{"activation": "geglu", "init": "normal", "beta1": 0.95, "decay_fraction": 1.0, "decay_shape": "linear", "train_tokens": 90190000}
Each number is 128 + 32 x the weight over its row's rms, rounded and kept within 0 to 255. Layers, rows and columns count from 0. The size above them is the row's rms in percent of the matrix's.

# layer 3 attention value, 96x96, rms 0.245, rows 56-92, columns 48-95
size [ 90  79  93  79  88  86  78  85  90  98  97  87  87 100  98  97  86  92  92  95  95  92  91  94  89  95  93  96  93  98  87  94  95 101  89  91  99]
[[139 153 171 149 146 112  80 134 120 130  99 114 125 196 126  94 173 120 140 107 136 155  95 143 136 141 102 156 110  61  98 152 118 150  92 108 182 126 123 169 175 172 132 125 107 151 131 155]
 [136 141 147 133 116 143 142 120 127 133  88 118 162 101 102 151 108 169 100 150 133 137  84 105 136 192  59  64  88 113 100  81  85 105 124  80 124 121 102 114 139 166  87 128 121 185  75 137]
 [126 189  70 118 147 108 141 129 155  93 118  80  62 141  73 162  84 135 163 104 105 116  85 129  27 105 115  95 153 139  96 112 105 194 101  80 143  52 132 119 142 112  92 118 120 101 103 117]
 [117 163 166 116 154 129 155  91 115  55  55 140 140 172  91 175 139  91  92 190 148 125  69  63 125 150 133 157  94 155 122 106  83 105  73 163 115 149 110 100 121 154 110  63 119 120 116  97]
 [ 80 129 133 178 105 129 166 135 171 150 140 111 120 145  68 113 158 144 180 144 125 133 172 122 156  93 112  59 200 120 121 162  95  88 133  93 124  95 141 145 111 139 112 156 126 105 118 131]
 [146 106 104 107 101 165 141 255 172 159 172 151 124 104 117 124 152 170 158 167 128 118 118 137 122 151 120  81 109 113 126 171 115 155 124 120 134 132  71 131  70 114  90 131 217 109 183 125]
 [180 118  60 139  93  84 121  81 113 138 130 156 141 148 147 117 143 102 175 185 149 141 128 115 144 121 141 153 156 121 165 138 179  82 136  99  80  97  63 129  68 180 152 126 102 124  81  88]
 [122 131 157  82 136 168  75 103 121 107   0  92 112 140 134 146 133 100 133 129  95 157 114 140 120 131  81 162 130 114 116 114 138 131 136  85 130 142  49 113 146 139 157  97 140  76 120  79]
 [125 148 140 148 163  51 147 112  72  86 149 175  95 165 130 139  90 130 102 112 240 102 116  46 145 138 105 169 141 106 135 160 124 100 149  91 122  95  80 120 111 183 142 103  78 106 157 122]
 [122  64  86  77  91  64 167 113 117  97 117  70 162 125  94 131 153 124 137 142  78 170 109 137 169  81 106 201  77 156 119 194 126 149 118  80 152  83 146 109 107 148  99 125 126  87 139 204]
 [ 95 146 103  90 129 114 167  79 126 155  75 163 111 113 121 116 191 149 134 133 136 138 136 242  74 159 166 121 143 110 153 161 137 131 116 152 164 196 102 139 102 103 123 103 141  50 101 150]
 [117  80 175 184  99 128 111 172 155 141 181 146 127 103 120 110 135 103 150 109 136 131 109  55 129 195 120  69 168 159 201 108 138 122 128 175 158  97 159 121  77  96 112 151 100 140 133 114]
 [134  97 170 189 148 123 162 114 111 116 130  92 104 127 149 169 131 178 164  67 118 126 182 122 114 100 152 145 123 141  89 163  77 111 126 187 126 143 159 132  72 136 122  85 161  71 109  94]
 [108 150 146  78 126  98 113 113 170  72 134  88 129  93  94 144 118 100 110 135 133  91  80  85  97 106 161 117 102 103  95 179 146 136 157  98 165  95  90 184 174  81  88 138 146  65 163 165]
 [210 145 149 131 152 131 149 114 165  91 101  90 144  91 117  57 151  87  94 103  99 153 128 133 152 128 117  90 157 119 145 127 171 143 162 115 133  58 131 132 106 176 166  89 145 135  59  98]
 [ 93 142 129 125 135 157 135 132 149 162 134 162 151  84 112 139 150 129 167 137 163 126 115 177 130 167 135 129 130 109 116 152 117 150 111 173 121 129 132  86 145 101  97 184 168 135 152 136]
 [110 125 159 118 156 179 106 115 104 150 120 145 129 166 149  88 130 167 123 163  95 139  95 167  71 122 152 101  86 159 106  90 136 175 109 108 143 131  98 109 123 106 162 111  97 128 168 119]
 [120 120 116 127 139 167 146 154 114 101  84  53 110  97 178 130 175 160 191  66 152 149 128 144 192  89 144 107 124 103 146 109 141 118 134 106 147  59 166 100 144 152 136 112  87 121  83 162]
 [103 152 104 135 166 120 153  86 146 129 106 136 127 167 125 135 186 145  98 154 133 104 115 155 130  74 125 194 117  92 108 125 137 118  80 124 159  96 209 144  90 112 101 139 117 158 173  97]
 [ 98  96  86  76 132 107  59  40 128 129  84 124  61 177 134 156 173  84 170  93  93 128 134 124 108 142 104 139 187 135 126  97  72 161 145 130 113 111 118 163  97 156 177 110 145 133  80 165]
 [145  76  96 111  98 138  98  64  91 110 113 119 113 139 133 101 187 104 170 130  81 101 126 135 152 129 118 105 153 157 131  96 158 149 121  75  96 103 103 145  78  88 139 129 165 140 144 183]
 [123 144 127 141 138 124 149 126 116 132 100 187 177 141 123 112 156 163 118 132  61 138 139  48 101  24  91 136  94  87  91 117 133 156  96 146 122  99  72 161 132 103 157 111  98 161 136 147]
 [127 135  83 174 112 127 161 135 116 170 101 143  62  84 178 173 118 154 138 128 135 126 179  99 194 110 131  99  96 131 112 122 188 140 103 104 156 105  88 120 143  90 160  53 101 135 124 126]
 [ 93 114 200  69 127 151  39 160  77 104  90 161 119 121  96 126 111 159 133 139 125 118 114 156  70 153 123 141 137 122 108 118 110 147 115 159  63 128 158 133 171 122 147  79 149 119  97 145]
 [132 115 152 147 152 139 194 154 101 140  75 114 128 130  94 114 143 139 212 141 110 143 113  90 131 100  99 170 153 158 155 154 157 157 174 109 194 148 120  65 113 135 179 155 161  83 158 103]
 [135 151  92 200 102 130  69 160 164 126  94 138 127 103 202 170 100 119 150 118  89 154 106  72  84 116 138 215 146 146 109 119 118 119 120 172 167 117  74 124 123  99  99  93 156  69 134 100]
 [134 149 156  79 110 129 113 122 116 113 103 166 105 172 125  93 119 114 134 114  97 104 165 180 217 111 163 159 154 141 133 124  52  64 111 129 170  78 144 143 173 120 117 122 132  88 173 108]
 [131 124 103 124 135 130 126 159 161 181  73  74 130 111 111 107 134 121  95 122 136 156 121  75 164 206 111 146  81 127 123  79 112 105 166 107 111 157  64 106 162 155  66  87 178 159  85 194]
 [139 148 171 140 114 127  59 161 154 102 120 173 109 166 133 132 169  60 158 133 140 156 149 127 130 108  87 144 139 136 128 191 147 145 169 147 142 129 170 122 184 150 134  93  65 169 170  99]
 [106 144 149 101 125 110 131 163 142 176 150 167 119 133  96 130 133 126 134 177 154 136 128 172  74 166  92 139 113 182  88  85 127 103 128 172  68  66 104 125 117 117 119 153  81  41 112 116]
 [114 129 117 153 175 102 173 134 171 161 100  59  94 153 168 173 163 147 132 144  94 151 138 106 149 145 110  71 130 132 149 184 158 147 121 196 146  98 151 152 142 125 126 194 157 132 103  68]
 [104 158 108  84 119 107 116  79 121 131 180 136 142 130 102 135 126 157 134 188 154 165 140  97 154  95 177 107 151 147 150 140 115 125 144 125 102 117 103 138  45 159 104  79  90 144  85 118]
 [110 136  97  63 115 114 125  68 145 111 160 141 147  40 115 152 138 143 142 214 144  77 115 128 116 183 161 145 154 135 168  86 127  83 145 192 168 115 206 160 110 104 131 106 137 117 123 124]
 [159 107  94 103 119 120 208 191  92 106 140 111 175 219 188 108 175 142 141 126 170 139 105 143 136 103 121 153 212 143 126 154 131 108 100 172 127 130 109 159 154 183 149  99 131 155 133 129]
 [110  86  96 168 140 156 138  68 173 116 187  93 104 125 111 154 113  72 106 124 184 151 158 160  93  94 122 193 156  63 118 109 192  81 103 104 126 125  93  91 135 134 161 162  92 135 110 106]
 [153  87 171 151  83 115 108 112 113 111 158 146 152  90 148  33 153 140 158 124 112 122 137 162 177  81  80 143 163 143  82 116 136 135 139 139 109 187 138 133 140 136  88 125 113 164  70 101]
 [104 173 152 138 101 110 157 146 129 164 126 144 152 161 159 111 111 107 152  95  93  95  99 140  96 101 171 123 113 113 122 135 140  90 171  63  86 102 164 125  81  90 218  98 108 180 109 161]]
# layer 3 attention output (transposed), 96x96, rms 0.209, rows 56-92, columns 48-95
size [ 86  85  99  97  91  96  91  96  90  90  94  97  93  96  96  95  87  94  88  93  92  90  90  90  85  92  90  99  97  97  95  94  94  91  89  91  97]
[[159 127 120 126  67 136  84 120 158  88  90 101 129 166 148  84 157 121 170 153  99 111 104  98  96  63 155 139 149  51  98 110 139 101 105 118 124 183  92 121 142  90 148  86 117 121 124 131]
 [167 118 167 174 114 165  95 114 174 113  89 175 123 138  50 147 147 115 161  98 145 110 106 106 125  95 108 100 124 137  97 135  54 160 107 109 106  92 121 109 182 177  95 148 193 135 105 121]
 [ 89 154 148 110 147 117 123 154 153 144 139  84 116 135  96 155 118  79 114 110 110 126 116  87  79 127  48 122 179 102 137 131  83 175  98 111 120  52 134 142 103 139 110  99 134 120  83 191]
 [112 125 169 154  96 137 151  84 162 112 120 112 152 176  96 140 121  53 143 128 143 151 167 104 103 139 142 123  94 103 103  90  78 190 128  81 114 108 100 112 123 167 164  62  84 139 117 126]
 [130  96 116 188 145 132  95 124 134 186 162 128  92 144 108 103 140 210 181 150  93 172 156 145 107 105 118 109 141 157 109 192 115 135 157  99 129  98 129 171 100 127 167 128 155 143 108  92]
 [106 173  74 147  59 136  91 163 173  83 133 100 129 161 155 113 108 202 144 116 144  96 183 140 113 160  92 118  97 104 170 130 165 159 180 146 112 122  92 184  85 127 109  80 180 132 124 129]
 [144  85 135 132 117 106 134 123 146 160 139 187 185 104  96 163 160  97 119 163 126  97 149 175 146  99 106 164 118  86 168 114 179 142 184  59 149 105  72 110 132 133 116 119 159 113  88 128]
 [196 121 149 129 115 190 121 140 115 112  38 107 111 126 145 151 159  46 151 154 128 156 151 119  95 152 158 142  98 100 127 159 115 153 167 100 157  53 112 138 117  88 188 144 123 151  74  98]
 [ 99 142 129 175 178  99 129 112 114  87 132 130 101 178 176 123  97  81  78  71 210  98 133  90 158 155  86 107 143 131 114 159 104 115 143  51 147  71 102 120 151 175 150 108 105 116 217  69]
 [ 95  87  92 111  70  85 172 114 151 126 125  80 153 127  92 130 153  90 118 138 111 206  97 129 163  63 106 190 101 149 153 191 137 191 130  55 127  98 150  98 138 148 127 130 142  73 148 196]
 [ 97 150  97  98  85  91 161  87 109 159 105 122 122 128 135 115 167 111 133 147 157 136 116 237  42 107 139 107 173 146 102 161 147 122 127 161 174 166  77 128  81 120  89  85 192  65 117 122]
 [104  50 149 179 104  79 111 149 149 162 145 174 122  88 134  69 139 133 123 117 181 174 115  75 135 157 138 118 127 108 149 152 146 183 132 161 160  65 168 106  89  98 162 139 112 111 120  81]
 [ 94 133 162 180 107 106 128 138 130 112 111  92  89 134 143 177 139 176 161 101 139 137 171 131 140 114 205 168 139 128 106 158  89 103 119 217 165 103 127 111  91 148 146  94 149  87 115 112]
 [ 76 153 155  94 136 107 141 129 145 102 133  96 143 106 117 181 121  93 123 123 131 125 111  85  96  71 167 143 132  89 109 146 158 179 113  62 131 107 107 191 179 104 131 158 147  62 131 160]
 [160  96 170 132 161 149 145 115 122 111 102 119 131 112 122  70 133  89 174  92  75 127 138 136 117  94 120  72 136 144 162  89 114  89 137 108  99  72 117 126 119 150 117 123  71 157  76 155]
 [104 131 122 137 173 109 135 115 141 149 126 179 178 115 119 132 134 121 148 144 167  88 123 167 131 152 151 100 118  60 141 165 187 199  80 167 155 160 148 112 156 120  72 217 145 117 110 133]
 [123 137 155 105 128 161 117 133 110 147 108 151 121 155 151  94  81 132 148 161 102 115 126 151  77 120 200  81  92 124 112  70 169 190 125 112 181 176  86 107 126 114 135  86  78 131 160 127]
 [113 151 118 126 173 109 163 123 106 120 109  81 127  90 174 167 151 194 174 104 155 155 128 128 174  95 116  98 159 108 115  86 115  97  91 112  75  94 143  95 135 139  82 113  43 165 101 168]
 [ 61 167 101 125 103 143 152  83 166 108 113 144 127 144 163 127 173 186  92 129  97 137 140 166 133 124 135 169 151 108 117 114 139 119  94 126 138 129 201 161 100 141 147 153 126 167 210 147]
 [ 69  90  95  96 144  90  76  77 137 115  78 139  84 146 124 135 165 110 180  99  66 115 146 125 133 158  96 125 171 130 135 117  74 197  93 154 107 140 135 197 115 141 184  84  99 161  66 161]
 [121  86 146 124 117 136 114  98  95 122 107 170 134 128 140 127 172 153 186 123 106 117 137 136 158 163 139 155 133 123  94  99 171 120  87  48 101 108 107 133  91 118 126 132 156 121 134 203]
 [104 177 156 150 150 161 152 110 120  89 110 156 195 147 147 119 151 124 132 130  64 120 107  41 135  72  93 146 109  84  98 119 139 111  98 145 133 100  77 159 124 117 130 137 102 159 102 150]
 [114 134  68 156  76 120 106 147 138 170 118 128  80  99 164 170 190 142 157 155 147 149 106 126 186 106  98  80 123 175 122 111 178  80 101 142 167  98  77 125 140  93 136  59 112 152 113 104]
 [105 147 176  96  90 136  56 152  82 116  54 133 153 124  89  55 135 117 134 166 138 137  91 178  84 140 134 124 128 150 163 137 107 145 157 146 119 136 137 135 173 111 176  77 144 107 120 171]
 [131 119 142 112 142 110 202 149 110 124  64 103 108 124 119 101 129 128 189 122 101 131 207 109 134 150  79 137 123 128 156 137 181 136 149 110 144 150 138  24 126 142 188 161 166  95 160 123]
 [137 167 138 176 152  71  70 148 164 139  88 171 116 116 202 173 100 110 107 100  80 148 107  89  99 112 124 199 177 159 126 112 106 120 101 155 145 115  71 143 134 106 122 152 152  86 132 110]
 [173 136 146  97 105  55 126 124  79 118 116 150 130 159 116  87 126 126 108 112  85 104 152 163 177  74 185 139 175 204 126 108  57 104 114 137 165 119 174 113 168 103 139 122 109  88 185 121]
 [118 112  97 131  90  93 148 174 132 134  63 114 133  94 128 102 100 111  82 104 135 181 118  80 181 136 130 158  75 147 112  74 120 150 152  78 130 166 109 139 146 166  79  65 207 122  89 153]
 [143 141 163 119 142 108 113 120 132  88 107 210 126 150 132 114 119  94 138 131 149 205 126 125 133 108 103 175 126 133 140 170 138 172 146 151 138 147 165 156 173 143 157 105  72 160 156  79]
 [109 137 118  93 164 108 169 156 104 177 136 160 158 102 128 168 100  89 133 155 163 128 118 163 124 167  85 157 126 197  87 105 140 169  97 163  75  87 113 146 135 120 131 175  71  78  99  90]
 [ 87 186 121 108  93  86 157 155 148 147 129  81 114 161 155 137 117  90 140 135  82 158 122  87 107 130  57  44 131 173 191 130 120 117 114 195 154 136 147 134 111 149  91 138 158 103  75  99]
 [191 150 118 106  76  92 137 115  96 147 151 150 125 120 124 155  88 136 132 178 166 141 122 100 152  88 188 142 152  90 152 149 130 172  99 117 102 151  84 134  62 150 174 118 105 140 118 125]
 [136 127  84  93 125 186 165 103 102 109 133 147 146  80 113 184 120 137  97 178 151  57 176 117 101 165 194 144 156 189 179 112 117 138 109 137 143  90 193 170 106 117 137 109 182 121 119 109]
 [161 122 123 109 148  99 189 181  87  84 149 145 208 200 160 133 185 127 139 117 157 142 155 163 166 114 191 171 180 103  84 159 116 140 144 131 168 140 103 142 115 180 130  90  73  92 112  99]
 [100  94  71 146 128 148 125  88 157 104 171  88 119 128 142 130  78  94  92 128 190 209 132 126  94  97 106 138 178  65 159 111 157  79  86 135 121 173 120 145 166 128 195 108 125 132 127  93]
 [130  85 196 146 164 122 103 123 101 122 125 157 122 101 136  35 169 157 117 120 124 134 159 157 165  94 120 145 128 160  71 113 172  90 126  99 115 127 128 132 142 119  62 141 148 153  72  90]
 [ 58 148 134 147 130 119 162 119 136 133 110 111 160 145 155 125 114 109 183 112 145 104 119 128 114 118 163 124  91  92 121 144 137 147 170 102 135 108 155 173 111 117 228 146  70 141 127 180]]
# layer 3 attention query, 96x96, rms 0.195, rows 64-95, columns 48-95
size [ 24  26  32  29  44  37  42  51  91 135 134 121 120 125 136 128  27  25  31  38  41  36  39  57  86 119 132 128 144 120 137 126]
[[158  99 155 120 103 111 139 120 159  54 195 138  78 116 111 108  62 146 141 186 103 112 120 140  86 176 137 131 122 117 137  97  72 118 139 121 133 139 160 155 143 139 123 135 158 122 140  80]
 [123 185 123 143  94 140  98 144 109 161 138 139 106 158  98 148 177 103 152 103 176 131 131 191 165 127 168 102 170 138 105 149 127 117  97 170 125 127 151 154 143 156 145 192 153 201 152 120]
 [ 98 153 132 137  81 132  49 106 120 162 118 106 161 158  77 120 151 114 115  89 146 101 114 157 181 106 126  61 130  89 123  94 206 115  78  99 182 100 140 112 154 151 170 172 174 147 159 158]
 [ 98 100 112 104 106 118 109 128  84 162 108  97 176 137 135 136 197  89 127 114 135 184 154 141 124 147 147  48 127 105 142 135 140 109 144 127 192 108 144 167 139 144 142 119 198 136 140 137]
 [150 152 147 148 128 149 144 180 104 115 126 118 111 177  84 135  96 121 131 105 161 113 129 169 169  71 119 141 140 125 139 146 159 139  89 119  93 157 123 113 107 134 116 153  91 124 157 123]
 [ 99 105  87 163 141  90 118 125  67 106  92 187 157 124  91 157 170 109  76 132  85 141 118  73  71 122 172 105 123 114 117 163 177 204 131 150 159 143 131 158 123 105  66 122 181 136 141 143]
 [124 124 103 102 149 124 146 106  59 101  76 186 156 136 103 155 132 133  71 106  95 135 103  94 122  52 143 134  85  93  91 143 152 204 145 102 151  71 139 147 183 186  46 110 168 171  98 128]
 [146 119 114 186 105  72 113 109  75 139 101 164 133 154  53 194 145  87  75  94 116 144  44 151 140  87 125 152  94 113  83 133 181 191 172  78 118  90 152 135  98 184  96  84 152 117 134 134]
 [102 138  75  66 140 132 147 133 131  88 106 143 111 105 146  29 107 126 120 119 137 140 168  62 108  80 165 122 150 146 164 112 124 157 130 166 136 138  41 131 134 146 118 189 113 190 117 127]
 [150 150 129  62  95  91 134 134 152 156 107  89 168 143 104 173 130 189 165 106 138 136 103  96  94 112 130 102 166 136 143 165  89 144 133 160 152 122 137 111 141 116 117 162 108 149 154 148]
 [155  84  93 141 145  96  82 102 128 108 121 116 155 141 124  60  85 161 111  75 129 172 170 124 120 110 158 145 107  74 181 109  67 140 168 146 134 164 179 123  67 130 122 127  85  48  81 106]
 [103 140  78 143 108 153 141 162 222 109 179 192 149 159 124 147 131 131 129 113 141 151 161 156 128 119 114 138  89 195 126 158  95  69 120 146 154 135 141 104 212  26  91 107 126  93 112 128]
 [130 196 118 154 111 159  83 121  50  85 104 113 173 196 154 164 136 159 126 143 103 150 132 160 155 161 160  80 136 110 109 137 181  51 147 145 167 130  96 137  86 144 115 144 154 178 128 126]
 [123 130 145  66  85 111  89 154 124 186 176 148 132 142 132 201 148 110 162 133 164 102 109 116 177 137 155  90 171  68 134 161 132 144  97 146  96 147  85 117  86 169  83 106 103  62 116 103]
 [167  93 110 166 139  98 121 155 151 137 140 167 137 167 168 116 102 155 158 102 122 146  93 183 118 112  78  79 124  74  80  77 137 141 184 149 116 108 147 147 161 129 139 181 179 131  94 156]
 [ 85  94 200 165 126  85 143 116 137 128 141  74 195 128 125  53  68 113 136 147 169 101 104 111 118 150 115 142 121 133 104 154 144 126  75 152 180 110 151 101 125 128 144 201 179 194 109  83]
 [ 90 104 120 132 112 111 161 154 144 150 151 148 133  87 126 139 145 139 147 177  99 152  82  90  98 103  82 147  98 163 121 155 101 132 159 155 188 136 174  93 129 107  42  83 140 105 123 135]
 [ 97 151  78 126 123 192 124 120 133 107 120 105 113 121 117 151 147 115  84 121 133  86 136 203 133  96 161  95 117  91 141 181 153 110 146 111 101 191 134 149  68  71 127 141 155 147 124 168]
 [129 148 154 128  99 135 155 121 189 155 142 108  79 148 137  96  51 172 145  85 154  93 153 177 157  94 112 158 184 111 106 126 128 144 126 101 125  72 197  86 171  86 162 134  59 138 128  99]
 [110 148 112 126  64 157 167 147 166 165 136  99  47  97 142 148 169 173 127 154 107 113 166 160 124 151  79 119 136 134 147  89 102  89 136 136 115 148 217  92 159  84 180 101 127 146 134 132]
 [105 137  75 124 117 101  75  71  83 112  57 195 140 173 131 125 176  99  86 140 105 163 118  71 112 143 180 114 114  91 106 154 144 155 138 133 145 128 114 177  91 125  63 120 158 162  90 110]
 [118  52  99 113 113 111 115  28 104 150  75 176 125 143 137 146 138 101 129 148  68 134 106 124 118 127 186 118 142 104 108 123 176 166 112 151 179  97 110 144 131 117  68 151 153 116  96 131]
 [ 85 108 137 110 128 132 131  86  58 205 115 133 182 192 132 200 156 150 124 128 111 106 129 132 117 134 130 118 121 124  94 120 122 154  80 164 141  77 113 158 190 172  58 174 147 131  86 106]
 [104  99  85  90  73 162 119 155 137 156 100 113  84 120 107  87 151 117 103 190 131 146 163  59  90 102 142  99 157 128 129 131 117 125 119 165 200 131  70 167 125 131  93 131 150 177  84 120]
 [135 114  75  92 125  89 122 134  59 117  75 116 113 129 106 144 150 136 102 137  97 110 122 157 190 145 147 112  97 173 102 132 201 197 109 151 134 113  40 137 148 129  65 192 173 161 139 133]
 [139 183  99  80 138 109  98 163  84 177 123 107 109 200  96 109  68 100 175 108 102 103 177 107 116 144  94 118 132 155 140 115 120 138 142 117 158 151 103 121 174 159 115 123 140  91  93 181]
 [141 150 111  88 111  99 140  93 135 125 148 130  75 164  86 102 220 111 111  88 152 114 151  91 127  80 156 136  62 126 159  85 139 136 101 145 178 131 149 106 153  95 122 160 139 133  96 150]
 [112 159 144 100  80 155 150 109 140 107  64 166 113  81 178 149 181 138  80  85 161 138 107 124  96  72 111 134 176 110 183 130  94 132 121  91 134 162 151 145 157 140 158 119 152 146 163 135]
 [127 111 107 116 127  59 146 155 101 164  68 155 140  90  78 137 125 138 101  95 134 118 125 159 119 176 119 133 108 107 138 146 156 113  91  82  92 135 169 203 174 125 110 130 139 130 187 107]
 [148  96 188 160 157  97 125 121 158 164 128 126  89 117 142  99 112 100 136 148  47  98  93 147 104 148 123 156 155  99 196 170 165 129 131 179 109 115  97 116 220 163 127 143  78  98 104 185]
 [ 92  60 137  97 123 102 115 166 151 119 100 154 130 127 126  97  88 162 133  54 161 138 132 123 104 174 177 170 122 170  77 123  94 112 136  63  91  79  89 149 136 145  81 190  60 140 129  70]
 [ 86 133 125  68 105 112 124 179 118 154 189 100  61 141  96 129 175  75 106  84 121 125  73  99 115 125 103 132  99 109 122 120 106 129 153  99  87 124 185 174 136  86 159 159 108  92 141  83]]
# layer 3 attention key, 96x96, rms 0.214, rows 64-95, columns 48-95
size [ 26  36  36  28  34  42  49  65  80 125 121 121 128 138 141 134  39  38  33  39  38  26  38  47  89 118 135 138 142 123 137 132]
[[105 119 128 137 178 113 169 175 196  57  93 162  88 132 127 108 136 149 166 188 155  91 119 105 113 154 136 169 145 140 123 114 112 171 130 117  69 146 159 114 164 118  68 153 132  78 101 141]
 [122 146 123 135  48 170 117 115  93 197 133 144  89 126 143 156 122 127  72 143  83 135 144 184 137 139 169  79 118 130 117 149 105  66  77 152 129 166 126 143  60 117 175 160 158 124 194 110]
 [100 112 124 159 115 147 140 119 114 182 114 138  90 140 142 140  75 110 113 116 130  94 190 153 162 160 123  92 137  91 120 149 194 110  85  85 169 127 137 105  77 129 198 163 142 112 192 106]
 [133  87 155 123 123 139 192  93 104 168  65 161  99 132 134 169  82 123 144 101 119 137 134 103 128 180 171  92  99 175 123 111 149  95  94  81 164 124 108 109 117 132 185 130 150 151 176 133]
 [141 157 145 127  79 164  98 126  92 157 162  77 102 137 105  76 111 112 100 116 135 162 119 161 172 133 114  45 149  82 124 111 113 110 110 127 140 155 119 137  74 113 179 123 135 128 159 138]
 [105 145 103 175  90 156 121 106  88 169 106 166  86 130 154 143 115 125  64 125  87 126 165 128  94 138 157  62  94 127 144 135 134 146  59 138 124 121 135 162  84  73 143 123 143 106  99 106]
 [138 127 115 102 119 146 107  61  91 119 128  98 151 158  85 123  72 144  72 125 100 123  89 112 108 100 139  81  93 156 177 116 107 123  86 122 149 112 144 156 198 126  77  65 111 151 114  80]
 [177 108 100 152 124 150  47 123  99 232 136 163  98 126 124 142 161 130  73 153 114 170 151 110 127 112 121  86 108 122 105 147  99 134  84 147 113 106 160 127 142  72 160 128 127 134 138 131]
 [  9 197 107 140 137  86 106 139 122 118 124 129 124 106 150  54 127 122 143 113 124 157 154  86 153 112 103 139 139  74 121  96  99 176 131 136 130 175 118 113  96 123 143 122 116 116 133 195]
 [133 129  77 147  84  85 136  63 138 107  87 111 165 118 151 139  48 128 167 140 127 121 118 120  60  99 120  48 166 144 144  99 126 108  89 174 114 157 163 110 208 121 171  83 126 150 127 124]
 [152 142  70 115 144 105  83 148 138 132  90 166 158 159 101 104 105 174 102 141 161  91 116 100 120 116 129 138  69  79 125 156 130 151 166 159 179 126 145 106  70  62 167 160  38 105  81 168]
 [118 180 115 175 138 174 138 145 163 129  83 131 172 167 134  89 161  63 106 132 184 174 144 120 147 172 164 128 138 166 101 144  96 178  72 129 134 140 140 158 149  77 122 119 127 118 125 105]
 [148 144 170 165 120 208 122 120 136 113 146  93 144 154 127 121 204 130 201 127 153  93 114 131  72 168 121 143  88 171 124 124 168 100 146 129 171  72  93 104  94 192  90 102 116 102 166 140]
 [172  99 126 117  33 137 171 130 126 185  86 133 111 117 126 122 101  65 158 131 187  76 153 146 199 120 141 115 144  90 129 129 124 160 127 122  69 137 140 160  88  95 121 186  96  93 122 128]
 [145 124 125 173 138 126  80 132 126 132  98 139 131 131 111 146 173 183 141 153 165 137  86 136 140  64  95 118 125 106 152  79 153  81 192 130 110 114 168 147 211 104 122 170 138  99 136 136]
 [121  85 167  88  93  59  78 169 103 101 121 120  62 143 160 131  93 107 117 124 151  90 117 136  79 111 131  99 120 150 152 148 160 105 134 111 152 106  94  33 144 174 121 128 194 140 134  84]
 [177 115 196 137 172 134 172 131 132 107 105 205 155 148 123 159 129 131 172  88 144 147  95  85 140 107 135 198 125 177 103 112 134 151 198 127 133 111 135  53 157 182 106 130 155 151 149 168]
 [ 89 118 103 128 117 130 154 140 113 114 115 151  92 171 185  75 146 154  99 156 113  94 159 121 102 111 138 132 164 111 136 141 159 175 113 141 109 104 151 149 119  36  98 107 119 124  73 106]
 [128 135 121  90 181 124 132 120 164  29 144 128 146 178  74 100  93 149 172 123 164 100 100 111 111 102 140 190 131 116 128 107 145 179 165 127 108 157 211 119 208 140  55  97  77 164 114  88]
 [150 129  94 100 132 109 160 138 150  75 125 191 130 132 153 155 184 122 170 155 124  90 151 123 105 112  95 180 143 129 116 103 175 173 171 157 100  99 182 109 113  97 106 134 142 110 115 112]
 [ 97 101 126 152  75 158 122  99 108 204  54 167  52 138 145 148  94 125  81 108  98 115 148 124 121 137 179 110  91 134 115 152 120  80  63  96 128 140  88 113  89 111 167 135 152 151 151 124]
 [152  55 111 119 144 126 132  93 144 182  99 165 122 115 139 205  85 138 121 132  90 107 162 137  92 143 159 138 117 150 139 101 195  94  76 106 163  90 150 175 111 149 117 141  88 142 116 112]
 [101 107 161 140  79 162 114 166  98 180 137 139  97 114 123 171 124 157 122 108  82  69 182 182 140 114 104 157 131 110 111 116 163  95  94 150 142  93 111 159  67 133 172 163  93 141 122 121]
 [147 143 126 125 142 179 114 109 101 179 119 164 131 131  85 195 112 137 108 154  74 111 153 124 107 116 155 111 105 191 160 105 159  82  47 130 152 138 162 165 130 139 113 157  93 156  48  57]
 [ 88 140 147 107  37 141 203 118 103  96 115 128 105 134 119 141 103 148  91 101 101 124 144 110  71 159 144 100  97 121 142  93 156  98  88 118 127 104 106 139 125 117  80 110 176 122 137 132]
 [143 149 171  96 143  98 162 151 102 117  97 156 172 115 150 147  79  55 133 154 147 134 159 171  43  66 107  89 157 159 114 102 164 152 147 126  99 132 146 110 139 133  60 112  57 143  83 188]
 [136 122 111 119  99 120 131 147  88 122 197 116 143 124 115 126 152 172 127 147  89 142 164  37 109  74 131 213  66 118 147 131 137 150  94 128  90 137 140 123  88 134 118 165 173 120  50 153]
 [ 92 136 133 144 164 122 145  75 120 135 154 135 133 105  96 113 149 140 103 116  89 161 116  96  79  48 125  69 182 173 112 101  79 123 121 113  45 159 132  84 132 103 116 129  91 139 196 114]
 [ 98 101 112 104 168  41  99 132 157 108 104 120 128 109 126 183 133 209  53 132 120 148 151 159 132 156 100 108 197 137 118 149 155 135 144 130 134 133 174 179 125 114 106 135  95 152 129 132]
 [156 160 176 133  55  98 110 117 123 131  72 116 110 110 129  96 111 155 132 118 111 129 115 103 155 201 105 157 118 106 131 102 128  66  89 136 170 144 126 137 118 116 121 113  24 173 159 176]
 [ 65  71  98 118  53 128  93 153 123  70  95  97 167 157 161 127  83  75 117 122 140 151 152 132 114 148 107 100 101 152 141 161 134 139 203 119 164  79 129 111 118  72 120 131 116 122 156 104]
 [ 97  70 103 140 124 138 137 121 109 170 131 161 154 137 163 176 149  84 123 119  89 110 140 106 163 135 148 143  87 144 114  79  82 163 162 126 152 139 166 152 216 173 174 134 121 151 130 149]]